python train.py --n_layer=16 --d_model=384 --n_head=3 --n_kv_head=1 --head_dim=128 --d_mlp=1024 --vocab_size=8192 --activation="swiglu" --norm="rmsnorm" --norm_place="pre" --norm_eps=1e-05 --positions="rope" --rope_base=10000.0 --rope_fraction=1.0 --qk_norm=true --attn_scale=0.0884 --bias="none" --tie_embeddings=false --parallel_block=false --init="uniform" --init_std_qkv=0.0147 --init_std_o=0.0 --init_std_up=0.0147 --init_std_down=0.0 --optimizer="soap_variant" --lr=0.00501 --lr_mult_o=1.19 --beta1=0.95 --beta2=0.95 --lr_head=0.0083 --warmup_steps=46 --schedule="wsd" --decay_fraction=0.693 --decay_shape="linear" --final_lr_fraction=0.0 --batch_tokens=131072 --seq_len=1024 --doc_mask=true --train_tokens=331600000 --steps=2530 --dataset="wikipedia_en"
Each number is 128 + 32 x the weight over its row's rms, rounded and kept within 0 to 255. Layers, rows and columns count from 0. Numbers have three digits each. The size before them is the row's rms in percent of the matrix's.

# gate: layer 10 MLP gate, 1024x384, rms 0.104, rows 442-508, columns 256-319
# up: layer 10 MLP up, 1024x384, rms 0.107, rows 442-508, columns 256-319
# down: layer 10 MLP down (transposed), 1024x384, rms 0.105, rows 442-507, columns 256-319
gate442 105:155163089108143103082129151145063061151097136117130128132125162123124094128118129161144164135169105191049100076110194132140129088114135116151150160131121124171092139122109079111157113129134150
up442 102:139090126096134133202102117145070119134055158120187167122206179139117092181128143142115144124092123144095057144116092174134159137096092053136174164084112089138113176103121107112144149146074140
down442 102:106188142114154099133168154158132111191132141134076165123123186115133120136114066132150135114125101072124132175182135114117127078093061146147143152193075173130110126187147151123106186089122141
gate443 094:157107118153189082129123108102111117127126114116126122161133111063140175066149146126147054095121024165140148156120135025145189107144085128096095162172119179092104117120148109169089138111086105
up443 099:133183133138159126085137067138053076151174113171108158150102114136155133130131173126136143128088154154066119180105088128131130144119177086160116117041183104083160123130084162099139155182154148
down443 104:135117119189130081129114144168086112145105147136145151111100105122076175096168159081131109162079140121113141147082119137121127143175169147133093122146114082159086189146150158125115109183095113
gate444 112:151160147105155119093069199159145118116110062102162107156131109117111117107148102144095144113109161137105126118123170060148099146136123210144105103128135197136103116120123107093072123123141131
up444 117:109156152128102142118111118090105140152149179164162117112103127135156117163103200136231122167175113120122157076150114158139116117166058130086089092141157129171140133106099110165167187166135152
down444 101:119118106111160162121086141195182145156091105086081135150096114139093141110167048189069127093104173140144146143107178075129111125162122184169121095155123122126134059112139120053122081107112095
gate445 128:151183143219116142145134123114099127108111162128124139107140067144112126193141140135187125180192077105113128119156140135164100086112143137134120118148132061079146185066142061103181166131184145
up445 109:135140118136150112164162081115133161186161155165122154129116196114081105000088164129122104084087136106131123159086125138080121142145074084116118112176160154188151147136126095150104164115136115
down445 112:153130155145121178106114131154120128150087140098115100129158097178152158187133103091136132182175097097097144104164132145144102094090122183135127095085104114075130130126138097097161120127125142
gate446 101:096112156112139099189125113097183182142148038177136155154156107088132142099107097154101070088181066151159154079113102127116155202145125096125081171128125149135122154122105122087121125149108086
up446 096:171105053118056143083141164109127106166104128152090048119122126155193101155082109085191184173146145120111149146183090161125123153153113145085153134088117157112151070116152074121180141129088124
down446 099:133094135122084089159169160106156105079135129085139162142180136102172173143119152113107122099058111099116114153122141119158101155132077140109089156122103147128069156135164142130161124111117118
gate447 102:126112134131079150192089148085143089146174119133082077172163149092071115085134147159120145071134104077093082123111124054060130155094155187143092183131156098095149098096101123108154104114124183
up447 104:157150139154159125090188166149151167189072138122121116131141137127122100142139165177101033138142091176168105160122135109184195115149108085079138101123112113137104100174181098115128178156130101
down447 098:154129158175122148130060141126101174173108188123124121152170109124114113121080114119160164117127155102124099094113164181134134104170108152102147137110120133150121118122131108116129205163100129
gate448 101:131106104106156111134173135116172121156088184148085147124123124151126117116120094151134194086124139181187157163100163088095150117132106157122111092164099083174139093154148165183114100061038131
up448 097:131107097212107185062099117181100063114123108183105105171131111153124200109154111091146124111131173081127104157144136103111153113163131093147113098178175149104118081092151154103155102127119089
down448 098:134126135132066083114144103091100087094103095148093155116177131147130136124110167157128156113052129090051096096059150122134101165151098190118141141103178135107181105103072188191145156145098186
gate449 104:133183177161159205114091105051115147117108097081153090138148088127125148152128145091154171132159072075137147173114143114142143092088075186105106139198132119115147154145106064139151107148129165
up449 106:130096082131156091146169119247169145095121175158168158150084111169130127108120163145153151138133132100123119131157145079122103107152164111140133080136149106142137143144102138119057128153185113
down449 105:127143126096101131148122135082119180125108114177123036147157090129125140161175108154127114219133122118111132096145059145108094168101132137160108145139194124040168184119120102135163140143105116
gate450 107:110106142128052116188143126149133131102098065148094067119146170096188128114142144119145164147126140119163125183165101162110094161163127165122139113129130122199106146077148115136119088157100027
up450 109:066110153147094168157096143121116130141133148128100126136117138119187127105174144129093137170141131101102136130150129100131152119203105125169103149152137121112130149141113108159149141075147099
down450 105:118122094142139113080144113099074134123114108115088074116159163125147140123183195170105144120118109135134108123197179129111132110097138081136135139112161071102130101120092147125163119150136165
gate451 099:163100163176145103146124120131141146105123099110132066111139115167132123126152117137154162174054154156142085164136123165114162138102159110126165108134190107097105136170112129160140062173135073
up451 099:130154118117071114128101104122108117102117178162081145119158125085114134104085157146083193105183215125109137088102057083094084069168062132131168181107107142138208164153125119103169074116138167
down451 098:114171112183068122122175179125145129112138172093105137034100116114060158176143081152151130139187136179110149146174134053145178131094146127129117110185150118142143120102141132180138094180074105
gate452 089:158101160143158110130145108210174111177155144155126146145140105078119135160118104151117105095178089127099161171105148154117143114108119155106082159133121118104154141109147058092065090153164148
up452 090:206116135095209088140182159139087127121136187200126127064148079154199155104097125121081153118112085110181145122068188075120092090140127169120130080121058077091077141100155126122097113185113127
down452 097:140111088075130103112096120090117170133080130125096123113152100149147138132122121126192205155106113131166158107100115066159096129118113129110066166057098146112161144166188187113077134079144146
gate453 088:125172094073172130082103146075112112156119147102210109127145076101152155133136141188082139145121181114076113089123088110122112188238197126153142123128190153155104135136034069119134112063159107
up453 091:188097098135133138127119225130123089087171093147151125147104090177153105076152113121081177144165117150126115105120088144120141137143176143095153128167126213102153097111051099134123153148133164
down453 093:135184107140101146172165171075125116125100163070184067115125119077120126122168124079154096168168169149100106226122115103102158179117101103138059140100068149131117097069114144125149142070144170
gate454 110:136114065159107146169111165096046098094131145124122133097132110158129105081127117176083143098136111112084078126068127156118118089083135171159165093122168080111157077118109113101097146147099129
up454 102:132130168124121106113089131159082144156113131187152133155074154115077116139118113124066116152130082148138151170132150182117132131090153173137149111146089172139101108149086163163183162109157099
down454 103:105093165093141126117108169086138153151121113061159069144117128161124207125097095107101126174166169164155146093136134166181090125179173108188114116089148108082063091059207146155148099121122098
gate455 102:093163102111097119134135168130095119080105127102117153058138148136133128139068089091102132114065135149103087096114113143145160085098139133147140198137052190165096122109135110131130186200203146
up455 104:123138108121095110128145111117171122086151164077079230089103116099164117074144082149151090076093148139149103133106106101126124131134117142197095199171084171161125144076073156124180095139174155
down455 103:132166167170105112104119135090157138165102147121130123093125103204116156128092125136106175092089134150121124155128174106149094157119033137138134100155155188147153113151110094127104112189134132
gate456 092:108106086120123138147075083116100129115112121104152136164095102100147142081129186134100128178142183135112086117097152088082127123146124149074170122120166132107120094133068133132103146173100178
up456 093:133172149113116146176102146136137203137132143120092067114126136139077157085108110091093152139101109102144121150106194132115145060088075145162152165157107148148133086204163142133142142087096097
down456 099:102102108166138130152137155094116134117152133144163173148154075148161148135069154107100118096114084148139156154135088171098108171126146152120085141158082139123087165154101145122134120135094090
gate457 100:158146096091144117146134111135115107154076085110128148133125125181113153143120107156170096128163135134110115102084170100112074109108102143123142117103110134176109116127176117143178108140132166
up457 098:110095165166150142113159134128069146120119091142139128127144118120105078155114130064116120122114109135179151105149086158087155115107096112107158082121215113092163092102131155136140141209154132
down457 098:147149155148145121160167102112089109084097179106102176075141140161121112171137066123118085137120190142142097143107161157123095092145107094161106166110144020158239140118144151174107173136116076
gate458 101:118100118110107112119160121110120037125145135124146107075093159152129121101146131103129106132120168158094091098096105136151168166103144101108119124153127097124116128079077125158136128132200137
up458 103:140076111165121098099156078116093089113060142134113104158151115081061105076098133140165114149090106031141163150187138098129204081122166111124087086116170102168143126119113162095073093153121128
down458 095:147064152109145137160073120140089190136191183157124127194164091085189141158120143140107107125108133119106062125127159172101128135164080141159145061168113208146112131115160174192127117091102162
gate459 095:183121209182149146094193158120153066111181125085065109145146169074111113149106121105140142116108130138157150109096158158115120127100109118089143157134142097151135110142142120195103110146110163
up459 096:090139096102113097053152149116121120105132114122121155139109144126073094153143180169138117128117192153160097160141137115121086143140139115157155117192131126102150130138121160124095071165175145
down459 098:138123105112133154113133134117081127171107112137128111140160177182167116156103115127107104121079183071118171147187090146104135098143109188195145130094128155114105160136115056119075090100178120
gate460 097:073131110141117116127134141121143129129117095121162126115169168126056165143082072075146116115134114136149144127126128117128107082150154166147128090140114152195114102145142127107146118126176073
up460 096:076152176110167139103142093085131166149138134070087108154106091167149134112138159081106119162188147130136140169093146131137085105096157073163154160119134106107123193142097055164114134129154142
down460 101:086125163134149090205104166127111120178068095170096076118197115125137161146134064062130156143117111133098175107134094167138145087106084138132068207112143120170177100138118127092096151189126170
gate461 099:149071065129112215161134121172154152131109137084150136187182155035151136139107114130098149146125138102127117112126088067163141134137133059111128121082191129092117099051099136072140170140128113
up461 094:127130137139083097096115089137144101142104168111152105148071071119133066146098086122110115108131170163124149149164161104116106112094155123128177139144149117208127141154120112123106099116175133
down461 100:150131151180120164046154076157112145105121153114113172185148111080099117075199125100166117132131147076113123146142105118111151128156085116124162124117112105109170106120070113129105161073112150
gate462 103:040198108139095115142088141136102105142047107100105168133153135127127163148150137118174079079122101139076157121135149063134136135113102122115132094118105139104160089154113126182049142138166161
up462 100:109150082168143148097142096115171148123080119096156102083159133132139173162134138083068083076080136144110113123071132069167119132091119159091105096131110120129159094103129065127100091120129175
down462 098:133141140185115145131142111153098112163113157110100152116107103086109060183085183122169195131094134106155102117088162157116150152150123090130122104182176143133136090105146134138102127176113140
gate463 097:146211108137142150106058200113123141174158111188099124155139164089166131162111160129181147125159124150100116142087139113100099153100101116114122140129157144146120168147099075118168133148125063
up463 101:073095121129101137123150116158122129090032107123051117095116167055132118161144157121066139208129139168100109180171116156053085130107097209149110113113083103137120156122154107111113100162126157
down463 101:154142111175103100119084154146158147127142138101135183100118093158072136131052099182119138172033114084101184129089186067123141105117146114109086180073067173181169064085077145173115097127116093
gate464 094:126123210134096154172089054157155071084096106142132058167147105108181100129138104145080139134145096142112155111098097141138166145106086148199117125099158145115161120106098145109142105104113169
up464 098:169160170152149182188131160127122165077124131140092158135169107167090114148147089063125135130159138191106122177173116158193076141178146097210120078125152114171138124149102093167098138111099116
down464 097:094090144106108144088094144135144086183158134137134053158166099145152165140125133120126094129148146049090137144089148101082144122083147161098105135192142116077148163054142137092122092195154148
gate465 105:125117151109114225112157154140061154114136113087137143134129106131118134151104112155084157122104129066151128150134147135116127128105119106147079162117129127037109140115143099159156147092126127
up465 101:119063095152205116055146097136142135111143086167061045144089115154157111079097150152154086094110093122130140110136083118135103139204185114104166084127130160099112093187188105179149135113147135
down465 100:131159149110143076130076178134100143095119121090118130208102064131115142141050071106096172131156098157157121124146106086113087133121167117147116154115135090104100160118148132100127108076126133
gate466 097:106072165137109101109106105114066156139108124136150110153167153088180112134103144145173090102107128097147060117098130155147107129161080098115077035117153175152105155174129136086135134126140133
up466 097:128136115073120144150115124124132138170115134080142085093121120164056191089097130115172144131155147133091113169097150107132156164146109155145175207194181089172152066153120162181126088149143116
down466 095:161054160163114077123131063098121146116078099137129138096095194180168111166082124114154139157147101130112084178028081151114072122149109169093077035123139100097129167172106085164208162117108121
gate467 097:107078109142180080104139156175084104128128163133106113171091134141125104122172137073105128063110082155109136165128101113159187106109136068128126137143092108119143165051099128139120092158063120
up467 103:132181181115095182137108120131169144124145128092149116120103114112105105134124129089107129139203173116103118141062183169114086193145127209192121089161176120122148116108142121151147126145135112
down467 102:092035157118154135114079120130152108099144122147088119123093097205115110145139108180176147240076126120154106153122148056068118183174148118165109055105103138151175097098127132188134185116145155
gate468 095:137079187128121091131137114087158160069167174120078098161143137164144127210145133130135111115126111084138063096084123194153097123159150118178139145118154061162215085132078127136142060113087147
up468 096:140160077097153181132113141094077131127114144185136113121149170160075085085124146146160143123181126071088107165052157130114145108176167124081228125159129139093123141145124142125155149213140158
down468 102:151115167109168150102151135107089105106189145169130162096160139113128179146180131103105154100117149170157117099073126108106161134089196116092163182147136117130142090161121156134137203166140158
gate469 097:125110130147166195128084116180164090086166088145165152181117124113135085094092161142116116184134165117122124095065096131087136124120164142083117133093145166110060148149182104092079122140128169
up469 100:124179138132134136131106112145125102114103145138132113062141168089150187194126151090152144107093089123180132136146175138093093127117101108156154117171136034151154080093124114151168141126131110
down469 100:163121155191125160161125124099089117147151158112159084147155201102133129109155126080140112131077073133087071132132093138204133157110115187143138097090118094166142150149094153115145185176088110
gate470 101:123095125176045133102090059122125137080137128108076124152128144136113164131099189134169108120145115186148096166118150137159115104125108119117162158120074113119090138115165095153154135074149092
up470 102:120091138157124134153156168095094184099099121087134150075127120083124097070134172151049034123138158149155139154182170099165125141171157069114134113127098206120113117113181110094166138106189136
down470 101:172134154129137194121150121118182154137077153128093147093164135109143109098128113133126109156148125126121126148161033111118145123118071128137063101069229132126069083166078094171089159084138068
gate471 107:165076142150099136102168098128140163147085165163160139147152151121151127172076052096079181090109188122134171141153100119163171165086040151111115116124126121154123173143146217052067159104142131
up471 109:091142064130180106108112071096132114154111128144109116153137157206134191072092128108088131133140059139163052141125120148145188131110119109127169098140110129105085169142192124178197081135137142
down471 103:129152158125087109178073131071122118159122141065078124173160114112174130118083106105155120129121105173194098052152098061125099143126132138142123145165124116109098081070142178194149159155124088
gate472 100:148099142151185144118088135195139124152177103165117167057126161170102145174127126133139095117115188105137084151128157167110147127141139182129114125111132111138085070143152141119116200097098085
up472 100:128134133160141205135115132195105150122160190113097119148112142136141156146079114065093096103143133145109107153116111127116125104142128143136121160135131125166109151079126109139219150109127105
down472 101:135178068085182125165111103081161123138108139085169118129049143086139107176123121117096101136111124127117078099096142148134119091090155127095144155117113158099137149087155158146140141144164119
gate473 099:145140182112128137074124137130184099090163120109129092133134110129129125122108167080108151155109113105161104094084109129138173129140124151095166117129077155076127149179083199122190105161150157
up473 102:091118181124113088101108150096152117109107126184173100129118064129110144102117140114149128144108128074092107124189104114095088112211146157111168170164170118132049231110137109185127131138154152
down473 106:182090122151103062081124127132149144126189066115117117169124121179080164137127181127145160111118126116144126123104101112197168102158097119131152048143131113099067143098146148089104108125139115
gate474 097:135187130122108148204148101106083134159119137148126170087154118135130124140142076156123140096136081156105154110197115156122114094123150107133099071134148170100198109170116138101120123125106087
up474 099:094124144160172091099165179141119158150064091130143139130056059124165140099172158157113096168073082083133095152093181124147119186120144140122131138088140142108039077114175156109138155122134101
down474 101:210166154128140124135089084084144118168105149123096147094169096134113113162128166093115138146129222155130144181132177038164167056118122140123153117140186089116101119129098098139163042145142154
gate475 096:178122103137087060108125098104087112102101170208104123130170132140107081138128132168150114069109126092131112101108118120153101113156151088134175128115152139151114163198120113175091120153094163
up475 095:123147139114152135107146194140131099119115104119162131139123144154152114102107125102136150145110144145151140108126115093109108134125088145133127071065180057099105116096187087118098137101116101
down475 099:125106126100107150100140169130112164106157083124075118129162104190174115084080083058102139095096053152162114126152106166092158134110106167094104116123109093120094170176145161108109177127128173
gate476 103:108174088189104108175095147131160128077116092110100155169127114119138135098078078133076180159154149121150140093163180149125148127087046130103117132152123104067084148142118079155161170157140147
up476 098:098122101172187124201103086093143092155109100095138161117103094165134179122118095142085104101150092097113119121171109103165109120145115125114099104083130146096137151139124106189128160112125127
down476 098:095162115146118207142078108121099135113128178128160124126127200115101122140135122060172152116098105137136108150122120046077097087057112161116151127143147146106116143139109169153070156135086092
gate477 098:099115168098167114178182202192166145139088081121095125141136136116155099116168144118099181162149121151148118144116157152153115135148109115127200136076101137163154153136121179138138142095105184
up477 102:085133060148114131153113210111128122110135077169131113142122105125180145105144151136139131144154165159168088142136094101096065176124066195144215075151131138137152126123164112131142122111091120
down477 101:069091060138092156135118133132102118128133128110081103128045094167161109142103164094142144084117109086129075094153122110156060113150123124187165135179160099169140135105133139137139140143116126
gate478 093:088096102164104116136144153141128115106113133104156121131095098083119100141204178142105134104052146099118155080058123130163157154198134168086115136159100162108161102085159129127171122092121147
up478 090:143138135136108126165160113141079137137094135120178095190138161143183134140056102124106090103113149123128117109179102138084083167135149067124167155124117148164120171075123137084110094107102112
down478 097:117126165145172145153129098115142153103098081097122150122169156116164071221132129109075115167158123072059166139155128166111112010126077161150135156119138149133153140075144197158107153181134099
gate479 098:084113063107059154175177117101122092124087115157061149115149092097121090156084178117121121123066068105133052144214085139120138167096092080101082145160123163137106143130111128171152102068069155
up479 101:118087116119205152106136108158089169116105105105163162097131140141132098076144092130163091126123168178122100088124160098089117159134088085118113186153130143139137076151138128104143063084129099
down479 105:160156096092092140121118192138115117122129134129113075147156104112135174114140123121167104112140166102132179124138090160070176079089122136033102109103162144052098163103050061143114168123102122
gate480 105:194171096092131187142112162126091144111142156100095188141160110164196145174032121173134140138143102171113083129074116178144131086117122128201148138139082136072151115112117134150110123088117143
up480 104:137151099119128091077098130114050149163170113124117134161130146117152117177151082118142154143080152130103121124150117164167176127120119094183147137152096119120099129187104158052123136077175127
down480 106:150113143128112075076168134136113115178118162156117120120094140128139170175136131134175129091093139035182125102128210193108130116121165143065180111119163085161058133155137140096089066060116137
gate481 099:170088095154138138153151160160118130089088144189148165166116131152176119162115110146117116074124183113117179130148105153120173136158139090108127108135175085136097162117158143127093106153081088
up481 101:121114101129113099139121126128148156097118117152067124152137115132121133119139114153123119113111141128171073124101167095179149096073187080140155141145120124142120156134152172108112060117189129
down481 099:115133053089091080126137172111131189057158111077127083112117122169077061098087140154119105106125174094088152119086163111150085176137115158194134143173160159063149100121110124135139120103099139
gate482 101:139170143102134198158120138092169169150171113133121115106133107157108121152102099130169170138192123155064197173111096118115110149150110184150165144089102123130156133113072167110108100165147169
up482 096:108095101143142094130111122159130092143158174113157188169101164128078116128121125128140138143096145133143128131126194127050093108102153097152115151153149075147152093129145106141098098098106124
down482 100:127107093131150135122173197172140058139131093141134136106147117092141181150141108095147127103111115104149112116109165130127131159114133155119136122157123171118157130138159077145167205166132129
gate483 091:144194155180081112118116093141123188086126157090071124138185150111167133142061191164131122138115086101108113146124142160151103144120110174081134128145143143149107081136117088104112165160092125
up483 096:126150134112157042079115068166190153115126116070130193145119084145147144155125092094130134143056135142108134123105123113151114136089134115129100156114166084114126088117162094133098077059188093
down483 096:098139124163110104158116130146126070077142095127098098162119153145098105136111163089079084145115069094133164137095125120133162109111109174170157129126110134147107140056151190157135099115149215
gate484 101:130132085146156175107122122108052126098203140156162100096192146123148156183108149109111160136177124117093177182151086099131145152140133103139143130156197131136091181169100151159168058106064126
up484 099:126115122119131113150133121158125121180130088158110185175098112148165094153122124105153179073118114124120112169187092172136079106119122090118115131158174094092131133153111189072195148150102209
down484 099:153158086158123108167183125091161133114071153133129136203135128049092106178086171121098114118139163132058147107146088123137157141140139157104090118186162182110164117132141121148095189204146127
gate485 104:110108141103112126099108125130148076105139036143073041169118101136107104188143069116110136142179140097051109117121130166139110129141125184136098064144094124155100118134080128185173091143106145
up485 103:099141135155151193105094083188172172119135069079107196115139112084051158160138134145126133089142147105096116097084156179117095151054102147108181115116137168106145152137108161148143107127150153
down485 105:149093087150161127099096196140159167138150190175085164083109159096158139118142143126111149167188182055137092162100140160131172104116054108142144116174172137099125110139132147096167123114119168
gate486 102:144112121133101145142157106153152107170158056171102099116152155118135190109140110143165135143076200091147115167086089140102182127145146082194117162103113111091105147130162171091152106136082148
up486 100:110171134092184163134080125145128136110120149123143147179106102138129155096146139133119164148072102103118121174135160177116081097149078147111097132132137119138142116082150192119148073160072155
down486 099:174086146126136134154125102101196124141147133131101181096140196135068110105154088090121138150116111071110191111120112130089080152118126252157125112137119096151131118112147149085147140086177198
gate487 094:156107160156143112138135085155171101144172103046105163051147116122044140106069104110113080126125071119137125120161155134183157140160121187129132119109128163060099124105092102178102154156166159
up487 101:179117160127104067101145153148101151111167145045169093138143109183146114166148096177145146161093105238113141156144142165092192071122129112113116151102201195077164107134082109122100153118116150
down487 097:105140131089145106089144111105089186075172130130121107047144122115079111122132103091091093093124185164136100156092165140124059127143093160119095164099117072122094128122120115153135084119091136
gate488 099:129107170157145125144139128110100069080070137114075127106081109119129114100138116123111141106142089150176173114140074165143052152138130131209125165128116077133088148159074182107164128142076135
up488 102:099189087113123120123141109089147107119170145091187054140153147156136130138155134150139056167160155129131110116160159116128153102134084127069136068140145093155111121107152155114082145075167065
down488 105:064174172149112160156134112086137157101171087142147144064122128108150124138185135141161125131097034127158078116093103065169177102116114117124130101108113083129170153112110116085146130129138178
gate489 099:154126114121122149183114151117134100119149122160115048124155070173093120133141152123162146162125152196070163133104068076133143107131114149123072210103119093078108115100145139079183169087141110
up489 102:112160178078123183140095117157139129113185112091133105078084164129137152193144124157157130123140149159090161132133143139174103090122165065107127135090109164150088102189084136175109163126135117
down489 095:090144073090154142078118102139165142058110101133076152105176149112121133082194146142137135139112135085118120134115161153156151192158050093054140171141148199209082110113167136110137106144053150
gate490 098:147142169107176113169105061126152102108153090115137172125144137093136099171196117186165099147129139155155091145150136141168094154162097162077067154096110141155139137159147128170126103101115170
up490 100:125185157120134091154117102125134092134137114108145193192139163075067109131168098119102127126123122095114053149161071128096106085096140161118041121137125192077188105139191112128175082128133117
down490 104:151152100119186140146124085162139111124140134188125023105120109104126118124167121069076147144106154103124121173113164173124122160132102079151052090156165137121126075094158221086138095079135230
gate491 097:085152102109110112209117157077165145073084181122113132179163120189115145137161111213120181135094133117188056133101193070163134132111113173090138077120166118078175105148157094122115103103046149
up491 097:109118135152108053129112121154103157177168154131079158095136119118153099129104159130110111101151089175134222096147069115132072113080139155109135126149134162133131174157142145090178150093112085
down491 097:075155058095149130104089117099114073142122105147109178205145086155122127076115107058171103099073167124101114101144172088127088158194178115150176142145099117116110143121158094081112121085137132
gate492 098:109099172088142107058168200174166135145135164127139193113161057135152152070132143146164108120120170157131142111103076143132100101122087096137091159100112076171143096152142091153110130142099138
up492 100:096100114118135058161127173165104124140126151156116147186108155084091132171109110139117087085145116155171161105122164108063145165072083136076135129109133122152123149141118097156137116153100121
down492 093:129099097121089185095106139145171176142097139103148176122119067158103099128140170086088097097169112115123070151100176125105139097135119082169098112191112158139130122121135137134137150138115237
gate493 097:153215139104102166156106150137096091135168088067134090142135117082152110173064135116149163118161146125096084169114136161151091095151132174098181098133193148185177134090091069083190120222143114
up493 089:138066195165135097147144171183111145108110100070131099143106118119135115131168079084145113145096084195187105132088104141152117192101084111135107074122116132142152138076160178127094121100096127
down493 094:107073156128161136096118164121134114116138080114085117118142092136162149091099108185129137099128174172140051146079170115100100146128128127068223094114143140136046167094096129165162070133115118
gate494 111:127189120097099166118149158160150151156114121147109130151139086119094141132115116096153096143147173128142163126143133120119193151112127144140098121090146179173118132115121143155141158112103115
up494 106:179121117125121137129155128174164121094141089109168130159174148105208138156130120081105152170146180147154152123118112108154103108104129092148147107161167065070213136142094099158109149140138144
down494 106:183117136091070046092124148133155121111088111088146123116158151083144121110096165092083103141190059157150162164075204164188078169139136168157129132100144115089122130113091127160162139138088182
gate495 098:145155118176129123103109158169178173070109085154100124147128135101112065098122080133138170107146157182069125134110058145164156165142198168187195148117096110151122178128126116138116102144092130
up495 099:127143148076170124104129161133138144151110132125096138126132118121181116155087142095139152109136122111135096141099111091075157135160166138131119125126178146215164138128167134180153143125102170
down495 101:133099092107154163109113129136064171123127143139131104088136092097125109150129185091138174105156125160114113092122132118079113101126070130086111162131165147143135085092134162131120134156099076
gate496 113:127092125156099100100095138125110127115097117094131096133097135106081182199157137139176151174143164132243081122100116105118069121116148104177175101149127106161125145075137118160160087089132134
up496 118:155151114115127152116148116093105092141083151109151150150083125111141082106131152093121108130141122126027107096130131166089114146179148177126159154095100120154155131197137189120132151196116157
down496 098:121146121113093116172087108128120169099072165154131068153117152105150132113148073112131127129109071127150118137171105103118184159108129118162120035156137126129124215153127157117106094144155139
gate497 095:104146129137122080149144152137098197102124088177172070120189168088100120146105094101094068184143128139110082167127072075139084131153136144120097141102094164092132139090111136180101161172114162
up497 093:190150167067110117098154181140133146135156155128125148110090158091111128096094171141102123114144147118174132179114115073085100087086123113101137099070140140113102150194129211153116173196124095
down497 097:144102156111136170121109139123162139131099132104089206191068106158100085120136169084130119135155146150150137148122133097138134133112168115166216172117177145145142154095103121170143119116130127
gate498 130:122117093164123108115114078107129108134086110070063106131118149111184165138103098176160063122164110149073090094072120084204230125102135110124112129128095130120177116173120118124088119103140170
up498 109:118135088127121145128142071147124098180134140142133082133196104075146044145145110151149090099122118138050103117152130156149165145095164166120115097177151215101117143129148117151100061095124128
down498 106:141136103113172149164083167147192103060135110150142112089092155167068123102160146093105173139126132148154166137154129143138080110079102182131144174107145071155090157086088140155140110125094152
gate499 107:078134150053150098100143122132177143117124103121100099167112085167074131086113110085154119117141078106129106150101127129119153112170110123116134157143143129151121143106140159118068134178137141
up499 108:113125126157151072113189153107159144128111116140112094170187134094085146203165143180068102142088137104135059148145135135089144183155163102099081080123107112154175133191143048076172172072145126
down499 101:191143085172168140145118139178122085164127138190083095118088193080166117106140170138125147130174141158107144130156176114120112157139140113185101190132117105092116153120133118166134160090111145
gate500 101:211153070115085152123136122130126127166179116104080158135240117146113160200138095143121159172172117106146105139100126145167165097185130112172150130133126084109143133121151158139154144147172153
up500 100:099049165082156096111124146096114140115161154130094112078156158104216078094125109120115089120132121113023123093179084152095041153127148108148109126105071098101114105196096162107079127103126144
down500 101:186149113092131161127143162094120122172147156162120115116193066154118131143139105186106162127170131164137066173115060122162142157092102126189130117165107124124155167144140124112179106131104187
gate501 108:155131133123148093166155118117114099127142096139130113124152106126196104115135149122161103142115103124110132171148166154142170111139198094119079125049118067072102190189099209042143136167121132
up501 100:095117172131106060152117121124122150070041152056077084164077088126132131142180173170128110133118080128087083107138127172131148159121167124111065103104074082100129134111132166129119091163124080
down501 104:122127191165121162121162115100110191098126104156132096113098120111147111151135132232113085118178105093141133124037180185106181117125160085135117144166087164143112152120162090157199116129125146
gate502 092:131180109162117210112127147128146176079101114101119104125085234096131126094168133137084156136125114139146179111106076092079077156121093155173115088113126101114112141100114089112138132131092092
up502 095:086110134131129137147163114132075100216177084129157111139076156184105133115114100140090143110160149148111147148088110160093213065157156093082113183125138115095105113151085162095111128152128128
down502 100:135124156105139145174125101083183110095099092131101174175120135105128181155090174163158112137086056148190117118079095124142122117103116145126136109152168132130142123147057103163123083131109123
gate503 092:141112138140162125115097088091168105071117138131081129236126113122139113134098174050186058140152107145103122098115137072141138121117173165144150123134129150124177142145113186137157149157160136
up503 092:127072122078115163153091108130114133133139073083117122218085115138155119149069108073148105141121179140107169118078172145154147156092083098101167115112132138087148104105145163143096088163137129
down503 100:162108100141117145172116136084153111194108139114148137121103155144134122116120153154105079090157135125108117119129133162100138114102125110162116099138130104109172132163152143147157127107134174
gate504 097:103093145186101083118139124096199144114120109114105145147112154142154102133162142105108136091124127141111151115097163084118160135119125151075092145114091184136090120113065112091112103143159143
up504 095:162136142115136152145136140125108093165139194116138125103070114118151132119076121117230151120143136096167121099130071156110160061175112172122143103157172120093072174117172053139121151102122090
down504 096:153135081150141091088127096104096117162110081140135151169135097098173084120160083149055141145152093138130144125151128089176079140129108117166125101183139152084108022097079206105166141077187089
gate505 096:032151150157093165143187125073061103111107088181133143144130064112130132141122123115090165165136112091133127139137125167146185124170108111138137114117161110122131132171102104145095093128097128
up505 105:102094135118134150158133137105184077087163151123102126141087110098126153153111083128095134162112126173178175107060078155123128174142109141155138122140123174154110139124143089124123113125108150
down505 102:149146173133110139089117141067150146090140143126055114144145071054178110110115155090170129119088185121066148111175083132129177138104083139159047146116117103208176115158086093111119144145175156
gate506 107:180128134109164078129102108155123157081145069132148077181081098143154099087207155080097187128146159164102090089146136158101091138047115188153118094137141051118148106142090142172061082145127091
up506 109:146127082150071163188153150159129169128108100161061124141127114172091147135139135145141101129116072121118117088172190131069179079089155188150091147139151119128167112124143112111137123170160115
down506 103:156162128121085094092090103084116087103164178094171097135069076127119127175145139120074167078131162148140157142128131143132137096125162142159067064118145081141149084174102125118089100152130075
gate507 095:085095175104152121171135166144199121158159079105174157191156160166118130106099152173124064099195126112166132176115167182145140170119065130106102159156116157130127111149093178086112116185163110
up507 103:123141175118107156124152159114151116101144098131129156116114060159137092161169091146141081139085139142215139140132108136134141114093112110114114146088161089138149133141150127163162095112113157
down507 103:090161127106093115173134167109178195142161146090180044133149074176124120100116110146147113162066120081098150111104149151126167164144194123116140141104163128093135158154061188116146093148161137
gate508 097:124092140082127119167110103083129146086103125103123143112074162106139132145180061153107131125143137158171162079094165156154190107119167164135101145098121192122135124158115156162198146096079200
up508 098:109119102128071103132138150141147119180125167124107129113149155137171189132149102097142088156145124137096117169147107065124114129112142114151095094112082126135149209167177078105082139083137162